Weights of a small GPT-style language model, trained from scratch on English Wikipedia.
Architecture: RMSNorm before each block, rotary positions, normalized queries and keys.
Training: a variant of Adam for these matrices, 227M tokens, 6928 steps.
Each number is 128 + 32 x the weight over the matrix's rms, rounded and kept within 0 to 255. Layers, rows and columns count from 0. Numbers have three digits each.

# layer 13 MLP down (transposed), 1152x192, rms 0.105, rows 841-857, columns 0-191
153188156098161131148158159121089122136128108158108099119127129130156047119084129156129126083137110126156134086139145118114119111139154134089094114158129141083022136128132127136097121106128125182146137144125104117109146136171098101053099155152155168168122184133140165128111109144195147096150192113117187160113163145135085138037117177154138170162162128158140129060147185110093131163153146169125144128097112057059113100132076111191104124179130140148098126143069155101136116164087093107160128110087141103130164097161121146077087170136126140123089131124159172146177121150111102088
141108133141155149153155136111119090133103123109133114135172136095080125154108103110152142178125140128134084159134154150133079122149133132129158176195100176183111133112100150115135118208129147090158088117086122133103140122145156117120151111082057162154196091137082106158117118159114146135137067099154115129088106138142112153128142143114166160146171057125102121155185143135138148106079087180141081150139086147169187134119166175136132122128149162134134105189157131142112118171160188117131129155173105130111150115128168164155112188150109126122181103104113137107089110126110150083
133093101155109144098119148138062119144126132127149180122089107169128209139181068125172143141143135082127099148077124102079105146096123135100098135125108227107117085129174122083093117099096121091130133132147084075167102110093107068127143149169140151091115106170129168139207159150155043132133101128131123128196107163110181054170158158091171114050141133134182126096117056149075128123154103154137173043116146165071113179175106101059085134131107128180168126157152142165150128178120118110189105082187127167181081104139102140076177160084155166155117096121136157140117138161104088147
082165187100079081128093085147132165102169135190104091129127164130118090173115172081097112119141100084164115135148084183127181164124178100148087105159046070127150110148121098103109107112188110143081084199134152160134145134142085092093153154145151127194176070163129133142112106077161100144150107131183135172144142117156128129112202107104196100110167112181143108123086165111168067143129137101160083138123163106116117162069143075123083150100134118157086143125159129131121100123136207153115066095128126181139110150136100085233102128107137098171214184120039154168134140184155143125
176146181180154190152121129126058105155129169181093133109077131156086158104161095055073096150093177140136099175115100180124129141145163189064108198097163154128089066205141125140075165184127172164175149137142130096123086185123141132096181214148114086114155131164106133120124113125165129172159180086140135133143152221135112125065184114100117180115143105136142137122158139119132153106178131149138058111117131187091104063118149207167115134124114143134146087165150058166149131120152110078177087178114149109134119154155091144174100142146084169107119079118154112089088132225117128102
114081155096147143163135150110114153063137107127169095141178115130119099139129093108152126124035191112121166102186153153178141123126157144133175081156141092079166127128125126187086142145137085165091140096132152120133157081140135142135110109111140153120122178106106124165141131211108131147169087156126185118134170140167093121060151178122122094187159140094103203157078172171133147092119170129091155136113148142085188125142103158104130189109137164100126096094126153188082109196105062139141149149072136125160121129075117138123043074129106121141065142154132190099179161111152163132
121141079131104143212077122114118151120049051160149119089139079152159179127199173131108095144121166141190173070145099158105108199116089097129091142141116123068180092144143116124123156166162150125172175174142162147152130125095156075111187103134107193087060088108119103149138164131109171139150092135138092130128104155140094182149165174117189074119179115134120096155088129091085168180141135194138149078129134088128089102139116134118157131060125098084166204122140148127087185101115106131099148103161117073132157088127148152150129156103147158135115134145135150183165168132151099104
148103091154019120128165127165132101135132177089135147151139118119138147125105119141115143148151074128115109125097135179115160132104114104135166167135203154169143125143171184157192125164096103118120078144135082106111092091110141180123093140130084128204165128056127091093106124092140161077169134139096137180146186172182090156134138109155113116079159108137091104129185070139148085061079104037092171084108168104162135088153107112165135109107144130096148179125056106162139150067122118095111096088067128113123203144116127072142108105109146154156138111153162122170088072172081250166
126148114111066109141155190177142061082093091164138140159169105200136129124124086125135144103159150163146078159116155160132115102142146127111156110117134178124118178150161111125155094068132128097149105090167138104202117165077092150164104139134158173144119170104180112123179121134121144119075128117131145093134114159100156120136118150134112107177153088136186102130171125123076184118108126118135122172116142117115083144114102092147115127118154121082107107214176171030186115138122145092101163134168134116153115145093123123112170076115124097155150147108177154147138119117087135112
154140063112157063158146130140108084169128140146132155113158134135157182069115119151108198100128141166150193141134111104133122097105134137132133091181080133066124119108107095136097130144162157140113177122104121118091126133177105168135139182133129090140153204137141104169090164092077080119182145135186102124134117112054163090134117074130105137105148136107106093137150099103151143062084150111126094109124124131116157153168136173097146152105141179091121098082135135171145197170165137140182067138134091118112122145152135162166150160170189132125089122077080086166123123144137153142
122083103142145179117110091136167151163100112138141075150144154108099138178142091131139106124042098037150157165071137171120079160098163077087086109155156105121146120079116122153060152184117146106160135143111181132076124123156124128142095174174113157136043096102114155020138121131177199107148131132100168112078158119090102164123143145137118197142137054152100124117136118125152151120144125120112052134187138122098098110207176160171097168137092137120145180118133141147125126142173194114092124195132119099116095120127139147102083113126133140086127105156116108185149087129114112098
152137176134105100133092153176132159130121121127106097133173090127122161126124106177160083116194101061085120143126155128160155087079176052080117165163149109114099148127134145119093199098115136149173140150182167101085133159113130127112118179105120103101124114084148121101169112126152138133133160111174135132141125158135090189162146197130131197127127133136120133140150181127112194066183163144081119149151156108112141082088093102136116070134130128130144149109128060180095058059164201112132154164097210132165092165090158095076081108128172137107137143100133156144140059115104129055
167162111163122192140149117165114124054163067083096135097156127181085094143121080100089153097151129108130102154087132142146097092109163154144108175138135062146089121113069155140141140130151037127084125078150138098100088099140129109071156119137168086106128097114118144097087061129051111107068151104141112151133200174105094107107053166089116110187133150117128085148134130164123114137143081157118147109046076100116100094092123120142081121147106156094187152136130091144099150070133086127132121169142154112111095138131174128133147170119136171196067143107116101131126084127112131080
158125120095104060091102094089149129116118158161121150131131131106083148151171095122114149101186089195104148093141118136088132176088084131166173188146111175105064166109144137173114112214177126146102164128124145158085099085113174128093113075123152114111082138099130087099120145049132098079088160141103118113133115078138155053178094183133109118124117171142102129163115129214165106093128060122121206191092084144165102134087142153141131138119114106144136131163122096055143132148165099163069171095126097196149129153107129129122164141126088125090108117121154130135170102095135109167
144162138113116184102124175140075169069133139119142149161167134114095115135206142132153149155101104142130117184131141136139153138089174133133133115176120098117117149038153137100127102164122100123127098109122155150184142084142110087142212045130085156139078096069146116090166172165083202168141079152170143158059113191122158141122070176177156097129118162154182163113086119109130110115098109112142140098102110128158165127130127130153156172206145064154138139112099168145119079141141136120144127126146110124116163154133118143067145096080179137121139177150111163090125184114123161142
115095163104142115151138089070170172113096137082124161090209153178102092141137111144109059164107092168100129124127067126167099179135117098140143093171044107124115142190144183042092148124199133144100136148130156078144093155150134107061131142149115139140118139111114141101102102148116101090168200133124116167138138149131044109098116116138176139117133175152143111118134130168099093166183076102103152141135136130109156154104116137092163169129152115139114125126110120130093103146084116120119140107131145091108135123186078074185132149074209150137170151085127135135121096166122174104
198111118139153105168160066112128168154140095100096078105171163168137111135071115109110148155112146165156092114121142162172134137167105164072122086166175159186085161154103164149129152107120171175129127074069161136100127132050119119130095129135134076133145164129156076128147112155140094115129078145120151108158096081110153120147117183092123096129107168104153108129101142163107144175126139115135158142168099150149172088128135124135132175060160106152091141184167078123187162094152125189139156157149162065084210134117170155089086120135137133118128150141138049133155147107130159125
# layer 13 MLP up, 1152x192, rms 0.119, rows 842-858, columns 0-191
136172138140139161125111100125095134112194012121099164176139165143145121158099125129127155168169135142134133174051078079129150146070173082161166140163156160135133137171100138147041151127143117130118164147169123134156134081110189136132146135136121177152128099165135112188136123150102078120110123171117092127084083053063074103144147122110152129144105035176119126120134154151108142079120056120147089125073140060040137134104080110120100137119080135172146142143147141165116070130144096104168116107150153165151065135116155132086144127105108143118140146132132117140074145163099080148
165102156133099122135084077141108132138135063109123088123112190154132158144161148191085145139167107145151148110153120105156176132109108181161128123100195089097089063112079174155116127173155150093046122133161146140206122121082166052121104116087122132152163104094151132114062166106131130128167085108133139153104081145123057146120130060154097127100105124119176201095139136103150076070107147135168130123118127157116124167098043118165138108107206159102085137146155089155198125130145142130158119112036094110086122090082232123090114127106100175130130164148077136122162113160074170117
171224158123108143119204148087089183137141079141138160079144153096131113145147101171143103165165079173162147171126171115097128188093140114130104131068182185097106165150137100145123129133094168066161192119133139114137139119104126096070129183106165127159099168080140099183130143187128138210105162165013116167134107175154147150134140140110159109134207065112128121157163088162123117171108130151078133095079096073107120115143077094138115081172186084113105143157138072142144118199130155102165089130045122098115176112115139113089128178149143199112182150080095160132127165126085055130
150072153137149123148142094141077145112147115152155073083079174147074125163115119124112127105157127115178142152073128164090176130141159120080070092123178147123093111162105128179106123156183124150092112131130129128150153114082136070141064141135162124123176156174114133204092061137118140169093160168069120121142104112097149119138079092147185129145125121114219119071154152160184144133093079181181033116135067117164100119150096153168102097142085122138120191192095056154173085174080142063128132180094136168072093072187138112101143158068165131138106133172114145100167134165112116186
122127090117135182144158131149184146196126108125152121131078133127124101148118131104197163133137123121101149123156116163182126160128137084155093127126120097112174122154169112135151072124163104064141166109155142099205136076083207060126123130116108111142137080101134118174141112106137125127144122177109103148114120091117028155161084113144185097170123110153084143066147095142101149133139077100130140132121126106119135163185152064110133118164130107147161129143135086093165088169094105123118125101101181126093126113108136075095193145123118145168204093167054098154107114094066116138
103099155104090118093116150152133114118139126075092144157058176142127177119151151112118111088178091130083087140133133139136156063127184136065079141136083158172074124171046198095040131146105128097135196096109147082122127128143135170106067190144160151197197120150125088165179152143145124153159110133124138098094171142070148099158123098097100146107124157102128174069142151141129177077091078138092076143132143075135130127142118159099126129126104113183169151122149168144129117184149115116103112122125106202152131123134124165113102159149096134190114139121164130080135152166122069093
114194182137105126085139082120136137114177132120171112097140111111137183107098077101088143082177136085146129131174065105182165103153079069160113161161103162136094130132135111146112056099146178142126114108190104109158083097090168125124169233138163137119115126160098144121182115080111127164155108153077100142065103109135145097116122166145150159114131105101150166119153136149138123116132037142132150097130066067076079194144133118121105145162110185077170122100104140094192137154111136141096117181135050132142091059081139153188111138170183172177100152090161160048125131146123056121
136147144159155108173143098121089148180122141065109097095155187143110129160120154156115170088063082066124128072145154151107120134145099148129083150136127079125165107144135152185094120155101139140107137114122155150114169120133126122156142120079096126167121078131114155117065129089135165110170193170128141152086099151154099120105128109128113132182102115181138159116203171120171139118091144127076084115120094140143095133130135134193157137148127165201079162087102116175120123146165099130112107114077084102087103135156167105099079175181101167127131124118096091096110161123149158157
125148220106132128142122144114124151107120097126111153139123169148060118140107139103135128102172094151074126114102090134160127054082128050080135096100158109123104118112092135126104156112180152150094117130110134120099128101131146131070094100098145151131110095104140141160130140153132132117090121144128138110081189137195107135121089126056135140116089093110157077102112124110118092184120125074099148104097160112148115155175119124181102158153157159145135177130150090139115065117132170205116083156132122102102169135146189096166143128121099129165153150116166122141134062131118067099
116147184107100168134217168130119150199119138076091096129163142154061160156089120109164166133127150128139155113084092203162123137102157095128078151124159170142182155119168138156102108125075173081116152060116148100106112142120188035139119109141089146180103083193157123162141144107187179155171103161119152123133148089095118191127163146083117079150130077136132176137147155142107128099159072106146148094083135149103117173089133090099136132148177104116173130129106171149141120106070125133151118140151125153106135081085188136115122112152132087185168108134102074125152116135116127174
090089188112142119134128146148135110135160133096128122078105153118113115129138140128166170168153136078129156105092136124095156140102062111126114101165126128050169106127051202111145148178120156111109100106141210052112174119209108150118120143107058104138190106178162134101107171133150119131137138115144122139152084140155108144103154146114090182152140143123110143143174121138110125085095166103118084158081156149087135075163089137184128124137121162146164134184098154123158092168101133081147088171157103104155166131130164104172159192180127153157152107182152172136057113075131151158
110061113172149117151147154060060174143108105100138110137147161087095125190111141164115144097157134138138121129086138155079145166125134134154107125158120176060131138178118105131144103128206122136100103149152086102163111093047178101156082091089143112118100154113135102144106089166075103114128168166051097099055126047167120106090126084122136123127139076146196152069173232125136121130095104164159065114132095090113161131107134138125093105117148160158098136104086126196159140167088130108108124146085056136141155174128125176085121113122144123176223161154112127109168165135117140129
137103162140123087139162148126131093128169125150182159130114132144134132156123112138126109130142123164112125157127072171075115080145168181119134123183149135136098113183138156173143092079102137123063140116116110121151169119160100113112158183105072160087147105123129117176118104190178140150140108203140144138118127093135124111089153094168141158099127138148077139145172178118071046177140151149196116111081141117024137093101090134124160103177137164136103111087146135129123107105132068153156095105154115105166152129144158138197172095156127140129180121109058091083091120141081158167
148140140122118176101132093176109171123161126086144105064101146185087122133144140118138129113127132103185122129104159141121151113087104038103084131197186124126096124122106129090086142132162129110061180109073119123116138076133159135086130097104121150115104113176183112115114178152152125166074162127091146159142103156137059115101108108147139152139199145137108124134116090134172081149129123107134171099102146128168124095147105143164129143110106149072122128127165083144136122163107140137043063116142116102093135037140117157185171091095089137147107144201123127143080150125143137132
094127152138157147173132136092048172156135151183139129108169094106149152100122139149142186087188136116128169109163118136169167128136157071166051129145197105071062109144083127196143113185138220125125126087126141144142138101200138125140145147114098140160124134144131094133136140102101137141094115158124139131113173137133141100107059149132149131111145063166156137101123113159119097078176130132114134113111084074159090084126108169206123119161180171147127144106121107107164132130097168114111124169121118077051144134102149083099134086139117152143112124153119121106109094136112122143
096139120139117176178107174137097110085170110047086122138191111142094180207137112152098106150134087121169156100143079135167111146128133156138170167159134123097117094131134101077170129153112143076100167131171166101120095165137126118131095152170130121184128095161139092126102109157147088092166162165099174117120103148137167110170135094127210136154179121131132102159141126032135088103135141165116125110158125116133122178158148125152151132118070160130113141119107101172109163141110113091118138132095127171118180172153152128170193148135127141157120136105133044104109134132153153145
119132156123107117170184099138158102173116156093096136090080164097125175182120106159136222075123136092121114155081158101076194107079093110140072126109124116125143117113169127127090109149078112130081154126143163132130123102196093164173093126138066118123155106172194099112112133147137158090130222127124100141110116146070124166111132133096137179146112085136222185081141213119152138080071152095118068091079151129192113128176143100149124067127137149163170120146136153096161125174164067094094139105096078110150118138170113132133122184114141205117144054196106115102081138135103117159